From a checkpoint of a small transformer trained on Wikipedia: MLP 1024 squared ReLU.
Each number is 500 + 25 x the weight over its row's rms, rounded and kept within 0 to 999. Layers, rows and columns count from 0. Numbers have three digits each. The size before them is the row's rms in percent of the matrix's.

# up: layer 6 MLP up, 1024x256, rms 0.142, rows 406-432, columns 0-255
# down: layer 6 MLP down (transposed), 1024x256, rms 0.0383, rows 406-432, columns 0-255
up406 106:526522490501493503517484490500512498530548522518524493478495534486472491474497502488537544487480488452517528518487526512505497500491478496472493504472518492521495521505539509458490562501484535535480545492489508510567510528512459468488491449525474530538472464530475497513539497506502481494463535531483490538505538491562482500534534530490475487536530573492509536526505481523496477492502504483517496499501481480492493472498494509537544479494498502524478489472527471538514529471521519476492510511536518517484504531486515524509472502475502474523478537491503506536515501508491494498463521500488560474473488520543511537489579507511482567478510494466464510502509514512465507565473533497486496512476478455554472562488491469480533466519490506511512500529464483489500474511503471
down406 105:513513494472492527510527505501507464484536493537508472534540500519502472479499525538513485493502510478514512520514520537509543462487435528509482490502511498485494470489510486504518452480492519479509453466489514540544499524498483531489502488492490482532521488517513476496489502522527567506488497497475551525487469505506488506483454502486498492454538554524533506522515464527527460474470499492512517531510460476507481493432542497502520528526527517481485535507487481503488519482506517488514502532487514542520479455482483517460469527455527482506476495525547495491543513518460499509437531533511501519498529532523500508464522491551508568519496496487486525550481527516496489532516528464499561505511507492511505533547506475502494533509448481525498504541487522502472500476540449
up407 092:522497480542487454515495479525501493528514429497490516482505507512512512505541512483522476475500569504433488538498544494512476496488492540459498446482540482541501492452537537491501534495496473508461518467465461493552507493483484505517532496489523455464496498486510485520525531557538470501517522521472546485526513507486519512481471483517510479555504512489527486515502488530461479541470534507509522439544488466471527528490472519493535485511546481488474538470486519531528536501467502484503482482525454472504513489450513517485478479517514493510479491475482480493489481505509439539475531495533481551502506490528526508477502477484480509538493524464526519547493502477500476486490553501522520527527523491504512478505529531483523481506505498483521492514494511521519515498509488
down407 099:499515511553487492534477506515440499498523481512498515479502485528498525509521501531458430529457515494527473485450522497483488487507484504493488454503507501535516501509541552527492532523500504535516519510480480483510492489514493542483449523548540501547510538459497496497519541541529516549478454498520524453469514511538503483505504494500524486543489504496537522490518482503462477511536507502511553560507505494487490472501461477458521513492510539488502516530469511525552531481490473499513501510517496499492486487428473509536464501512516523459513504501497452465513499510529526472519545501535494523496505478519521491469504475454517504465489491463501511492552483491499501495514469520551515527476523492514488508456519536487447525484520465489519475458511504527529484474518492
up408 101:481520463497506501513498515531533567438476500501508470489473457459449554454502459518493544491495491528521490500509488526517460494530513494455517488485479522505512489518443509506495508459497491491516521527472512494526477482495497471495502497512531504497518479524476483486468499459472454469519555495494469488510492532495532517534498519521507499500476503515492499487459516464488458518464531514507490516483493513492534489519472468485511545505484487502488462526448501494493477489466460487521503542515484502498461525519491533485473498470482468507506514486451499469475539549484442511535470494507492499517538485459545498540527474537483501480478560516484523537447517528520486447523526524500518470478500470464494535480479480491521468527506504492511519544494493535492505485537533
down408 099:511512480546483521480479523453513506497509471485493530489508498525535481481495463525522479468497486520530469526503534548517519450530493503529488443514505504473541485528551456481469451431512495524511472504475463505503520527512533494516487497493549480488487496531502475493473490513487451479518515484528477491482549503505499469477518521492528515491495457519486496536480500510503530527481498506531501532514490527455500494521499511488481509532519492485546500491472472493442482455453487508523535457524491494554475528530469515408493478449514507538504501473471469473468486496509503511485497485520507482494491508523489446503475493527540496541479538490443539498504509522478511473539527493518521488501517490490532522474505497482470528500454524504482523505468515486486518524480482
up409 110:501506475501531522493522528504540540476470471479502499517494534557474501465526458509501522504495543548489534511478534469524476493486503484499498471489464505482466517505501471486471477466497497513548515515511502465509506502450449529533555470504517459517486532514540476512481535538512542491519515460520508495555509525502478544484526498473506499495524508476478476491542503486481499496479505474484532511489483499507471514512479425527506496520506455510498482480539501522506519492509471518520504477476471531502508541527523512500508505529521487526560508486470462500534503519489466499483535468479506501485539478474513447473494487552525496495494507430545502477489478483498490469486512473508471487524534488517496526501493441448534495506492516521458497477502462545516541540498466
down409 093:567503502509507532461507520468505527526503521528457559473520542494498516466527518510505517521504533475461526535509501479491485510505479525446478474447521482514455556480496527475500474537448480491530476517477498509500496483495483522505536471471512483526510517485536477510514505530494531480536487482558520489526541515497499511475494494471502504507506460518499494491514469499498497490486489534490462489484522516529500510499493479511515493516483550480530562508497495562516504465492511466511465517498503543522524474445554498511503516513522502469529475518487495494486515530492506506494475509473526468501527539495543497525505498568497484519507524512515580512504478470480544461494523536469498465490477503494520494506474471494515473559493518505487516555464475505537515515533499
up410 101:445485463513525484502496517509498508519554469499477531486506476502483493498495530501496548547520491462524530513495514474450492528480483489479513483515502482511470512522523510504530501490496458462454492505509481534490505520479492514460509512485490491460466544546538534515542482487495513472528488520491487533478503478467522531485561510501491478503536495502509472482512467489545493504519544475509501527524511547467463515506507524485486519563470547480549509542480524486471516509478511506489488481516501488513528503508447497501467523511484520489555512465512513476524545542510474472499464517480519457512502511496529524515476452488465516513508466427556501544548494540510535483506475511495486487473509505511512464517544508475520471482484520518450480510478495465492466517525494
down410 103:452526497504482516505489414512540530493508477477548507493475478520492469495538508521515528497490485494497506490463527470467527518467503497521489473535529532494483513496502492513536492514457509442487468519517517500470498497517486528451503490518536505495483510500493477478459479484495509481478501446510504477458482497530527487518525527507520506495532514504471462531513495457467475479505483463501463499545460523469518491468507489497472489523473535472495500471462475556495507525514520522495508486536479491498527519514494541484494536512480488530519535518523453522474513530513471484505533551507508520503534482527559479470483504526486519527531523472512456506504471524506520569509496522506455493478497492539496514503492460492537523505482507450465494552498484445469474528536460
up411 099:548498520502508504504522487500562483493450519478453474514468491471540488493530494488526481439514510454506461544493516485494522465500451443520548503470495518527494508469520479465497515459492515509502485476528481456476507511493526497506508479527482507533525534546533470514535480535479519450510528506513527504483453544464569498508556494516468497477473528540511500451481495489482516532457499461464469494474473515487472484474504509565516542482530547502507516502512486479500517492488507450474506485488474468487530494463480497506502500540543504502493471480482504486528478525496468513455511498541482510477483506476500483472480463522493488486515501473496522522500514521514474475472491492507477491529481509503492481529509501462484478511508501478476506532444515548520513527528508
down411 102:460530496504481496445520470516505495512502468503535483468543511477520507564535487530510498496471542480500471502460473500504492442482497536506499537472520481510546491480526461503474507465419487466490496501497540502496517542545542501474501524540504491494513507499489526523471514496495513488515471508482558501479479506469471535513470488512444511509507542530475524482481505537491534477528477501478493497508492496501459478473508485498472498543485452511519476465525489476513481529476502496508491510496488514479475491511500440516504513468467492470512440497484516436504521437488473481494491521550508521507520536513496515473495476482487471480469510498536510517449486490516456533476498496489525501471497476467454475515491499458481451505477447504515498487497508476502461538513511
up412 095:513503536475532489540476527490493578501486501486478511518546501500499509519517480502531476553427464498477506471490508527482485472487469449485458452525477486528496492503488491505465481509488515452486529500496483541457545468477476497513560509460454507495540492457484485465528523512477537539479561535452486518545488497498541496490501485490507488512454501482496521498494472471485474496515487509463478499502507521466519509507555506500509476499472455523492473492491525471502506501494514470481459520499447513505463501484516490481503506507532505509530549499478498529491472495488520528465520481518511508491482507531473517467480481538492486471509503496515523490526497520523474533544487529472489464457534496519452507511519561497498490477464541485476545502475514464499506499485495
down412 094:486497486518515517457519492497454454530565502492487510484491489496478486467492503479455497501531540477476469474499548545523484490507544544496516495500517504454521509515485523516503478529483451521489488508501513508512494447519487502505515507567472501481517497490455478549437464514511516521545495503494490464527483460500488446511456535486481526533516487491484501534502533503498518488525537493515491515512483531529455484501514511525490507477519513484516493505519512478520523474542491527495481504464497469511531457470565460497489473510529472517515505490498511514484535517487493541504500534519485540502499491488468459483466543467480476473492501475526513537496508458441486522493469492550440503496471513490487526527517465544508515491507503504530452494488501538476457489509462
up413 101:537521495467462479529502483495518507541510523502539489550488511473512520537521491481560489499538462541453507471540499525487503499479512517516510547469536524510519496532502462467513485520537520510512515525459485497536506491519516509518494430513524499491465504501484499482511495464507469486487455478483506492480505509492535488495505527530517486531472510465496497539483512483517561503466512472505514444521520511497472451488487519532467447488525511471467479505528524522490506511510501537494498468464473460522513489501508463443495470467537465497450487507546536484481511500480519507515488485500547484503520546509528470501486503497504494487483506520513534540529503518558503490467472454534509529486475462472526461461475478490507442524468492483482537482512491495493471462504505
down413 093:472489515482505456485500491492457537466511547502495499497527513480482509462483460509516527494487508503506520507482507482508500471504508483523465485475496526501469503499540554482506544537477480530550522553468487487489513461540450470437499474460500490509502521548507501505517515501503546529476509472529490525493513498516568494510454514486502502527491487532517521533493500472523512481546500459520477482511500490517483513514509517488512515495541504499484558511493531510501479514456489484533504485462492489476559500480517516479498521491470484533485462492540487477495482519453481492476497504511450469471556523523510530525486497467500462511516438498511532526482506499525487524497492507522534488520506501481501543536526486535479556483446531492567497520452527456501479508522492
up414 098:539490521484475542493518478534501505510536522497511503519469519477496463489474534497513523501510463467496475535481547488463505505484558477494482502531557476506495515504496521510489464490499501499530512516517496472474468491494481506497528531524480548525501506496481473531522494559484506496480479491451534541504539499449450511515523503538511526428526473467519478537507517490531525496498541542517505558472521482502525525538477476525518498485481517540467500454527461493536473516484477548493503492491531475466475460493489456480528499442487510499527506507525502495477538482518529522457513472515510519505500484509498465487550450482470520519498530481503530509506508509488528472532526490508473468512503494493481533476480507500513447499539515505462499483499504508541437493469509
down414 093:474511472464526495486488495556478505544491515484471512499508509506493485558521489516551496503530535483521518516448548500518479502531512502553502481458473523486516509480526506466493476501511444503503482496494487472464495473507431554510529530481492473551514481484531496450442500527537550502510502486485507487539499489501524523524496482496492467542490493547543465494518505542496501567512498527508495450519541482509471523489461479456469485502506483462492497472471493526477478466510514489490499522513518525491488494504522488526530508494497550468544516558469511475511456497488502500534542480481491469513497488503535501532501537489513515500455510473486456475521472504519526516530512513502538490512476500507532498517471474474455512501483489455503527517494521464472504530511512
up415 095:503524516468467546514515495504452493512527542465527492464492494502500489489511523480504520440502476472500451533499508495507488524537505534513512509493474536526475527504523509453538517486494503474496452515508435494505516481499470436463484519517487471494551514500503451564523496507475515514488540497510462499497506509477502526477470448505510473507458496505505544509474514484508472539480543514494498496485483470505516495488498498530501505485488509503488510469501527523477496485532513477497490498513477483490514519505537482453497494476506548521470572467483526458487527560489467534508495484523458460482509460503518490450486506559486531506509456486483488506484526527481521536513514538562538511460492483509496462500515475467502453498504536539501506504500514486484454520504474
down415 091:486508517464505510488503512532499493464523515488487491441490476479550482504509517543496486503508525507453514443472520465524513479496532510516511488502460534507487506518482499503503491512511479524523485487509553481493520496524504480463461463532511495466498531493522482527477480500507482498521482505508469512440501473532514474515529496477537520488445523499494471485535498442501529500515551535519493481513488483464534502504498496538500471471507515491498498517529455531499519464476480544490499446463506517531505518461519507507500501496495477499500467571501453489491549553523527492553505535473510523544549505472502507482479511538484492501514496503483524496492503552466554482532508512523501541464470472520507522534539522460505512499474503496475526476501519486504538524575464
up416 103:500482551466441522513450501505560498532484527497546492504500458504510472501528467485494519485492520477502507499452532493503492510496489479504505497524494566492534519497512491510509497537511476502505504525468492486549499514503503549439483468482467537514521510486501479494510543505515468487510508540518497488507517463501569489468539468466491482519474540462501500475538539511518503519495470485509484472501484535498497498508509512533509467484468488491489543502535514502507474497536479477528526505484512515610484476480456493508520535475492528514509532546519540530477482498498485509482477466480455510519479532508501484476478497517486451513508487533453519511536514519508496490502504460482494529488472502525528480533475505441567465521458512483521496519500508507510509512513497
down416 097:469502498520505537519520465535523520525478474510486529484473534460523511512523517484503518455482505519497499494517548471452477461527502500480495508523499554523482489501537482473473513503467527488508465454475572522512525442490519492478497495473485473525430491474484506511461508514513501503503525488483502522497493491501479455456485483520517529513487546503499527497497457449513482445494446525498536469506505507516468475501527506492476517498504499493547489459521492477536474472489489488545506509504522486508541483527463510431495492461487493493512553526503502472510495482506505489463524478488487478512452501474481476482535520556495487519521529482492517484494492508449521470484485475434476495497487485533469454532480507509529538487492467470499481523497540522505447492494493
up417 102:469503481484491516502518504524476493480526478451543483509510492498520487451539522484465485481495461483495538535452482499521504444515491486534483512477512506508524525492472480462466485500483495485509509536502500536488512508488491502538555461500502525554519485516502503513533521474548514491502476534516484510493524544494493482536492473527475542517489491554505539503470539507454483530481467446517468514513489514481516505513548549445520490504510491447499495474478555509553470523454513475511461470485478464456494487493442532486487457478501499489505533495501512518490507482515494509458547510545508537467496558462530500498480543491486487505485510487484534512451487477470471482522481478495509501500529477485513510501486487531492505487499502550514507513529525503462468525520523
down417 105:496523459513514512515486509486469532497540482484508544499487567529509513508467521490473458490534464471554501516460523558512472446540490457524508540474528542499503484527528503491496482517487480492475501468480491509499553501490487536493528463467524484544452507540473508444476507463496486490405504525460464480513500485461452493491475541503545511496484516516466519528495482485476479497485522533510495487494495497508521529520505492518513533473492497493507501543487466528499492486509494530502507487509521522489497528501476512525483455490447529476493530512490541526477522511510505487521543521488457532534485503531464511490472511514510492517509513492483503464463542511501501459532498479518474515549498513515502486486489514497534504469537484529544536520487510531514547509491505
up418 100:510516491462494480510510523554486509520464488498433505526504487479441484530497492486487506510504513487526478534530472499510490463519507479502473526512458488499492499450534492487457499497494514504518489465511504510473482532471506520486496481502477472487478505503492534527483486492538452511507511481498504506470493511513475513527494497446512504518506529502500486488472488529481468547480474488519505491493510442499531525505467488508444530496506499484495486505486457492507542519520499496492490519528455466484476558534493542459487497542507434477481470516506516522507505514514494501521450506518456446530441481512489489506470498491479519458525454453537479467565524488448484532443481501491506492492507490502473511564528481513519486439499477473486546496455475492498487462497478
down418 114:519469501441530535551499543539461508524459515504511529473504537493488468481477510513495491514530509490531506505482511505548539528479479541446462515504428481480506500483508525469469504516509541521507503512478523473501454520496479494499453499498475479478513500476501461533490507547511483537476494503557469487432539511509490512517475474494522493470499480487511490516486475514512505530536512534512503503500486504497500498482554517447514533503507475467467513489542456525532541477501479481560528509531482511501479535478485526485493518512527426523483471474541491521522485473503528497506492493462480496519499518484471483509460498490522474472529470486487506472499492479495500519482495530517475526487464515511477495538515470563512530502478467475452510515497509545506505477496470
up419 095:480510530552472490508495493537491506481493538498529515506496507485516519475500486483485520490447505511484486509508516492517485493474504505489532498490479529564523510541547524504499481569467444513504518529531503486509537485498556526495527495477444476492532525506530520480520474476487524474536492534489463536483474514475482478475508491464536497509494482485492515500470495515470486455493463524539559475519503528479503524526474521482490510482496527486498489492539531516522501481482523448556471498508475507445473469502487512499487452503535519476463473500464490500520429495523516475497482511483529485487496461497479532430493515502486538492471519488518522483469522502473466499496523547467521522514507488481486504500522455524534510501515510488501536457432528480458498490491528
down419 100:448477528498518496515484485509518489492484501511521483508482519500477487488495515514532475488501489513531497460470499510526493547494487532471522472506487529511470452483516455462512463506518486541522474539518492495514518474467534516550499513560494503526469501507446546490499561486491547499481497519473504509451476538511486543525528501475520473509508476529492506530508489483482508418476514506510462513531517515520506501486494523538500542520505508488487460495503503481517505503491461464558497478516497508474516460495489485543491489509532474531466448516521527470498458465481477474524536465461478486487538531486484502488476493502545490500465522538500489482484470507525447516483508513519531451513500502507463527534475464488479554492511463482493502528474476456451516530490498
up420 106:508468506517516534525476467483486511481508532463503540493497482483476485496525537545513534530514527477503530481482539467478513509507474498514499482489497518549518505481481511515459477550471511469533477459510532480530510446529467491538492533536448530497527524501509466506530515561536467493524509506488519519475540518515516503538487517514490529485496472478514487475545496472504556492490486509464499476500516535489523523485473466490553460501464493512495507515485471511535498477536517458513506514504481470500492484546513518488505473488506463494466544571527479496475507507481562520464479456523535539468507479506520477535511490488541503505496531521457543508523501527512511472486517529512510511507528522492542510501490522516503477509478528482502504423513482482472513516456507
down420 129:501468520503507514470499480496515542511547502476487460463490495463524449516507505591485477468506510468506459499481506526539491544490477507510484550472455476499512523453503508513457525498438417493524491535488458498496488437492485509481560505498515473505498489496506501525505460501508459484504494500488518513524461491531520483486494447509505478475463486472488524493524524522543525489450516519496484494514528516456466498451504541470534482507540505508473487540508514490480534512534510480548512493523471465486462525493565492480492485513492544530520498511476497495501511479484533511488460493510498470472491469472490457504536495497504553514522501507523501493502501512471495514504519523513518493495504520474535512509494510537503505545476542497514494527478455503531511496497506
up421 094:508464514472508531519469482511523550488510478550457504499535480486484494518529494477570541512538529509509466516494477495515512495518526539508502451487497498529515520514516498520532513483517477497536507474487469490511531512491507529470499522532500498499495552523502511474511478527452473458511529500474517550487526503493509531472495458484494513541499501501516459469504475513507509501498491506509484485495489476527497503499559511507428551498513489509523506476525475505477510518512525508513471495523477486504490506525507548451483496515477519530540469491483541474477498497489510509492481451504513466502504535454495508520538427488480496502479469422516535496538545486474518515496553494473521456485453523534484481502483477467475505518522468479547505508489513443526506448512500
down421 125:513507567468518486491484479517479479483517463530482490501510456507504496505518471541541480484502487507470440525443486514485500478462508515483501535473542444528507507508486506525515527510545486530510486495514451487439506440550500520505467499563488534461516527490464517475523466510436475536472494501469524517478498536515527524484547439507489501484482514509496497535505464496487494467503484448505505493489466522504470529520540475464462515524514535494531486497511512453480479460489482504515493510491507507496504460509528509484492499499505447469511522466504496497531473506491494478495458448485498521477530493472519486474537428492473509487501547478476488524482547509474483483511523515495509499515527466513468494534486471518503504499518464499513472497512521506490486491517484
up422 105:480518479455479524505482532483487466504499544526538522519483511483466512505547491482502533470471463471542558509514504475479498485528510518495553480554482504479471568449536505501504491512523509481500515473491475515436488501479510517490481519522462493524546493459474511515475478444525456503533508480520517506510497498503505490468512531484521492492529463490527506491476501520496490517504507475461523526545509498511509481468515469527515482540476490522488513494503508493457514530498522485487500499574500442513498499495488475484495502515482531499527497525487513499558530477478489514511483494520499529502471481503444504501512469520483536511492439508467489509515561489418495470521470476523460477511449541483498477478521528527514469506517518525483509540507525522508471514480490
down422 094:502510486496570506512518531478479523487462496485487514537502533466488482483480519471488503492538475519484504503516499508476510517453485456486510492570485526498508552508519510494456484512516498487476513549490506508522495507524494498499484471486463572534553510481495494544440465462541536514464482468489520449484520472555504525492496516499488488479487491504514466463486566472496514532513517487450507500535492469491529480470458486513517496544536502451500537501498516487494507465525547491503532477492521523515509485477513499493484508519451531516465481504474531485525495499492484530519532468487505484488486533519490488473512482533504531498536515490482509532490506518482492510528468468468474487488465501524501546534490506479524538519503519547467493487464500537481566510512464
up423 104:507519554533501481487498505547499505454502492464464490451496521493527498503503468541512495466459519484520481458511494522486489470471490503461464529472520482469482464491556527491523515489480514484497454490499516541538518523514470495489480476482543471482496468522502514517499500486531503475527500531482523526503478483479466512489475499456541513469546502492505457478498509524459493543443527471499509552490490497516494502484485506488487494484534497476495477521513494494522502467495476504432495537504494484497504446508495515483455494479506457514496533479457501498510501452513498503479447501506515513482510460515559576511512446534487515492470493526492513482504471537499483548489516522536486490475504506477510451479531509448493482525503506533536518503521511483533531444467483
down423 102:488500489518523480516523523510489481518496488526525523507556450517482502478436474482483511498488478481479496551508527470477492500529484509485526495523477510517508498491464513454493511459466475470491514503453556500463455505496544534494498573474481516461503503483479474509488549503510516492474464479497459502538525491449465509466517498496496511481489476561492517513480466519539436458468459482500519515465505497472464508503494520502452494473505517451495529490478479458503500483507504501505509502506495521482476504488488500493476488521497516553499510484471450481477432487491514533472483490498509480516478508503489528527503495490518460500506484542485505526525540553506518501508466533472527538538528517464476474508506517480502533487519509545513471470518483497528545498439477
up424 097:487508520490502520482514485491522476515474518456504486520487475529499483512545479494513480494525460476474520556515474481503503467515524458488510491506470489505478530553496492505502506497516539556506505500505502528522512466507494493507475526504511479494535524535489534496455475504495510482501504469504501474496543486467496523518519546549474501511505499514539464455521502528502491476475525472499545479481537471501510479541482556486468503512480514446511549471494511498539520494536484520519484508466500504506478526492490525479493447517489536501545452425535504515464535476486534493520549436469496516501498507466530503486464508529531539483473501465519498498506517458458501494529503518488523512506455471504515500451507474502509560518474506459533495479526522504481565493486528
down424 088:520465514495452496516451457482509512504471492477492473454507449504500530491482454505556498465459465489527481483532503512532510497457497506538501494495472494457524468483503484515520489490502530496534518504507485523488490509506557547506527494512525495527527498501504493489485479527475501476490509510473538518514497479513517464508504525459499485490485516461491473548515507465525465514480437531504528508500505473534528515493524501541506457525558501488474524517491517513483479518463522505472494496468533492503492522526557477550477512476546486503499478448515564479505542483503524493484500476522477482476501479504481515486484526482461527499505539500503452500497575539484501504510481515504491527516540499454503494498567507490521489495491488504455527482569462494462477486507498
up425 096:522488510491498491499504485526510491489524497557500536463519472501504509508485442424460513468526500479503498475461481510476486540516503493474488553509523504452500511500540484482495560481461507481520469460485506502442466487462448489474539532490498516510499515502447502461505539535483515463516523486467487498474493518492508510484488490522486506513486477481507489550513469480510522515478508487487475465497534491476518513472496462468510535481468528517488468492516477520501560506568465499516485536517460455459485511509467523511511506478529503506533497474513515505515508490491500480404482494488491472507490456493516454495497457507491517534515501501471496480526468463490519493467543483527524502512510521541496499501509480489515539462524495451514546499496473539498513499501521
down425 094:503515480533505532501487488528543516513510504496506484481489512507498475509528476538542483494516486507520502529531507553433499453499517501485526557460473491460502464508505520454492549481512503502443479532494497458463508510496485455516526518542514496502517501476484495532479487507473513511526502470522482522516493526515462538496528473457511518528531494524484474495452476511476535545499470490480509515499511498477487505521546453509541518479509455524519478486516487481464494500438459478538539498497521540502507519479484514548493494472504494476484431492454468495495465490523468483476533515485519490555471466466511496507520518508516520497493479479483496496501511458532511498516507533490528482479482522545484461464544497547510539504529525520468515456510509495487494526502550
up426 101:483509510480502528506514477492478450495473460466524512499459464509499519500529495484524498472451513472476461485480519480517504516510532505507529534492493544495511535494476528498551497456513482455531517491494523500475472536476483463478487548507510547484427501496515506529470512495507493498487512501504489472505502473525474505496509534477481511474516528493496498483513472518476469510495507524496508487499489553514487495466486474564446496486520543538483532486501494503494470472510442501458538489512470546508494547481514508475497453531463482478468473552450475527468494475503466477492486509494510469561484475507503551535538556517530474506455508479501518486527506489496506511488480498520549505483515523485479509496540520508483451500487484515557510504515503545488470525478537
down426 107:502503503506541487468489506507471483503506501489499486504490515529550521501445526509462469468523503476540459494478494495477481528461512516527469485447500548485489524539496516529502481503497523486508520503496445453494474479519481427462522479523493517519515523505477490488495483471453523467490497492518464509513489505511499496473503473516521501539469522503509508513486467494494465492444551533494506493540502470501497457493501508513509495430526525501497472529575523485512485537535473471484532456521510491497497474452473514516530494500431537484495502571511487477513527469506511527493459547506456489497465512475483500508504468490518523471499491494528536512499496501493494505471466518509525513480486496479514531502460505526557506531491504535543507490542469497458484471530488
up427 099:477533513437546530454494515516527476479487536537457579504501522530460434499510492508514498483481497493518514464517511444511443502490491463485479518475501502512502469487503505510509455548504504453530527487475493491517478498486465537532499517480490491518507516526575522473481480533494509487488454481538501529495497507488516527500490497472522506492502493485490490480485489442540471472493496546494506480512500499486503524456484488543492487482524460545502499534508479505499430495527517484531483503537546444464523513515500481452520475490519531499530501512497482488527504469568517517529455505487542486497451477552540520496484502504531500519496522483507487476503519514494485518522525510509513492505486487499472522480484489519546505515481482454483523478488516494534507477495501
down427 100:542503532502490522527508550519510513531493494506485534510518506514491504474515538521476479491494494503530534518510526506491447497533505487513490489517486486484502461548543477487519495486510510499515552478484522501518519513520545495492509548490491543532500482484518471494462458517488477522481469485517496475504481470517507547519459549488472472535469490471516489476488463498511492533506530484527496459442542497464511513477459496514493499518482501492505519460541489498483464445543485474525477544478491517530490504486516480529486511501496524529530480524468506492537496455497536514519493469522529502560473463506504547480471455505483438516477483461501511531505523476504454491498450469474535468504503472468513518507521525449491502469453495533497539501531537519488528457517485
up428 095:488485490487473482513471441499508496500484502498469505478538528544506496494531518508528498447531521485491503456469541502505497489478556481493488497548500487510473454514506485497495473460468505498449504516491485503517484526508488497499513466509539488499477509511534566501534494503510492441498514525543552493517549486526465471523468498553510539529516490508528492493523480493527548516498501546522469492511499532517508518538470544450466492521500519462470482503507500488530506513493521530487524532455511522494511518538486491514496493470515523547469518460520492460484494461499480556456528522509502482508507451480543517476502486526547473506526497482483482483531487490515509493465463474521492555488490498462513513519538489482499475506472462478517507444513486532506529461494543
down428 098:546510511523492556493474496521489499478483508533552538484449505527521510518550470484486493501496495540475491537551505495467462513447483535525503487505522500486470504519495518519487495499496540480523476515523462499495511511485517512524462503477486557547531497546543532511490533491501473498489455537488463471521487493494495502533495477500484459520501514526524463503510514539499532510468527478523517511515445472498527453493512489512478533497509498498482500516475494500495547489556520496538511522505496526550528522469447499494457508529494513522503520469456493441487491513527474473486464457524509495523548479508500472499525506488544494465461518481468484500541504492506521529485504508505481498495546503419505480493482516496496504515512539473515502549461464477499482535507522
up429 097:479491483515481504534496525526534552491530433509493507508519473483478532494538484515517479498491494489478459533490502488524489435487478483527513453471446477522479498520518489473540475543483487470482502565469491547457488516471456530493519500476484497498507501501523513432484514492487488511493513456483520569507512465504511490479515502555510529491481445517449485454496531488541497528498528447476486503495498494521491512499515503554478475502548484517495526496478496501491527477507465508487468470501537495482526503505483534484549493466499488500512487527484530482485488496516464477495519530484460456487482520478490476504529503495502477513562493479495531485508475513519482459511502481519478506513483504495537494510479456515454457513488449451507467454490503485480491490494507
down429 095:499516510474477496481453531476528486533499518507476469498498443497503524461497540515480526492485518502482486520555534513558468516499446506511512566492484465529508500509494495502536512508509500505482520505464490483469482496503485430499492556473508491570531465485479498458528515499488476505484488487540517492511534485494554469564506506495511514494508539529551503526525517492522524491495505474477515519497493483480426497465476508531533495488497466516521475518484498496503483524535546516507511497506541532516481529481526539525523484496476479490539469553537492454486466526511478483485515505483493488526471495469528452478538512503500485516527534476456518544512525475511516510487469477503498498530517539513529538517502503509463491526543526468501471506488501513524521463509491
up430 097:501458495541516547491552500505489522522505532500518454466489468536482542495523504498521528500490461485504496524492500488517488484516487448504493468490553439540510531508504495501508461484449526523486485462501493480479486575523523474538490468495494481505516497489496479514544518472480511485525432516491478487537534496512470514510474483524522477510521495437480528517539528509473522512459488484536486502489514527510538467490508485497521528475517476485485450489501521492553485447485545501512494532520492506506501446524459526515493490547488483484514530485558450508499462460499528505499504482506487552516520501480462519493495498476503467496522463481526500515510502492500450502528492472534477503477503488524514511485510512501551514460493508492528521489500484543518492431500497
down430 098:465528491514512493493514460478533522488538514490473506489491519479538465493470493480498506517521501446468516472498511493480506526515524557512504520501504531504480453516503473466491487497504501480461509500519502519550516490498513503498492503519495553535460474528464499490509499484571457512459520522519500525494520513501499499472493508473544509492491474498502511513472499488460510486480490497479471492510491473525491485520532470506491497500505500513479526467529474503515463460524507468529491463537520511511495507509473500521468518495493503569556517490483519530485478497514543501537535457470437455444495545507483494485468515522484503514553482469472495532520490495494487485471551542476515482562528517482515515484493515591480487530526484530504485470556524479473454528511481
up431 086:455490502518517539557494502506519492509507525513541551497479539537543533512514512509513490498453533495519509497494494536498500507449486455473544496435470506521510549544491523460518524491558508521527510537501536524500510481516494486493466460515493532480518479531461503487514528499491492500460531486487485509483483530499504527530511508504481442512446528503527485525508535521447483479511532458506512469473473524514488486543483502501530491499526507507461486478548553492457493429504569509495495546527504504513491535486494529492466480512480549457487488509501496514522491542503506494513491517495526510540482497531484490484459498453471536489478455513473520533496499508511470514470501496511514490501487472474502539509476488470480533519501511486527517475473479516472482513497511
down431 083:471501506506467458484503470507516477534468477505481475515463497482494555477491467533512428527487507463506501493509535492457532501504496487481504455491498494495495495506490488481509475496479467474539461503499524550500451485502470520544488534491478499487518438489527516468453500474533499448553520481502500495510507521481453484514452483488507497546461481474548511470490511509546493520476497508471472457508535516483491549505506482522526501520529508549532494471510455492488495480473524516492477490473531516476496505493477488495487475456531537507499493484514533430537489507503470518495558472532515509515546490516524494484466469511512502461523502436512526504467455517477487479497517501499497478521481517491540505492438512520504537550505492505480486510489492515492537509481496
up432 093:517526505485544509520520435516507467495553520511430497505456530452478497519525528516463538532472494454500503522524517488499529481479562474492535491448534482505490468540507509502494485457542505536483495487511539565527482475548501511501493514520522519472466517465538500547521420532479516479472539511521501537547525513494520519482492470548481493525499499479517489468493501542501496513497487498503489488496544486486492527544527498540492527497506478485482517458507533496528483512515507491555475485509511501458531546499511490477527484444475499511474486495481513544476516484507470524498509503547527531507532552478493493494513511528508490495478480479504491485487512456503501496491516494469513501506493476515480483493525450478470464502478474512519490474461508516492499505499513
down432 104:501499483555469499475525507523483503468490518530499489523473487527454494522514519530531474454478495483455458535462481508488511497509500542493495505484502512565499494541539468508464503472558481500494462501469510490504497512501558511485472495506503528521512506480525519571526483488508514523493481474485481508513482509494540454509489465538500507502492453496531467496517482524497550514503466496465493515543465478496467530545521487484475521491463507520488521495524505472499450477534466476529522477485492540491568480507525492543492516492526464479522533487482458525522440502479491477434486511549493465499525528501485488507508506509488500462505521460506480476465551544501505477493468526505468510509497494484497461502488489477533517508466547511521494489480551493498495487477510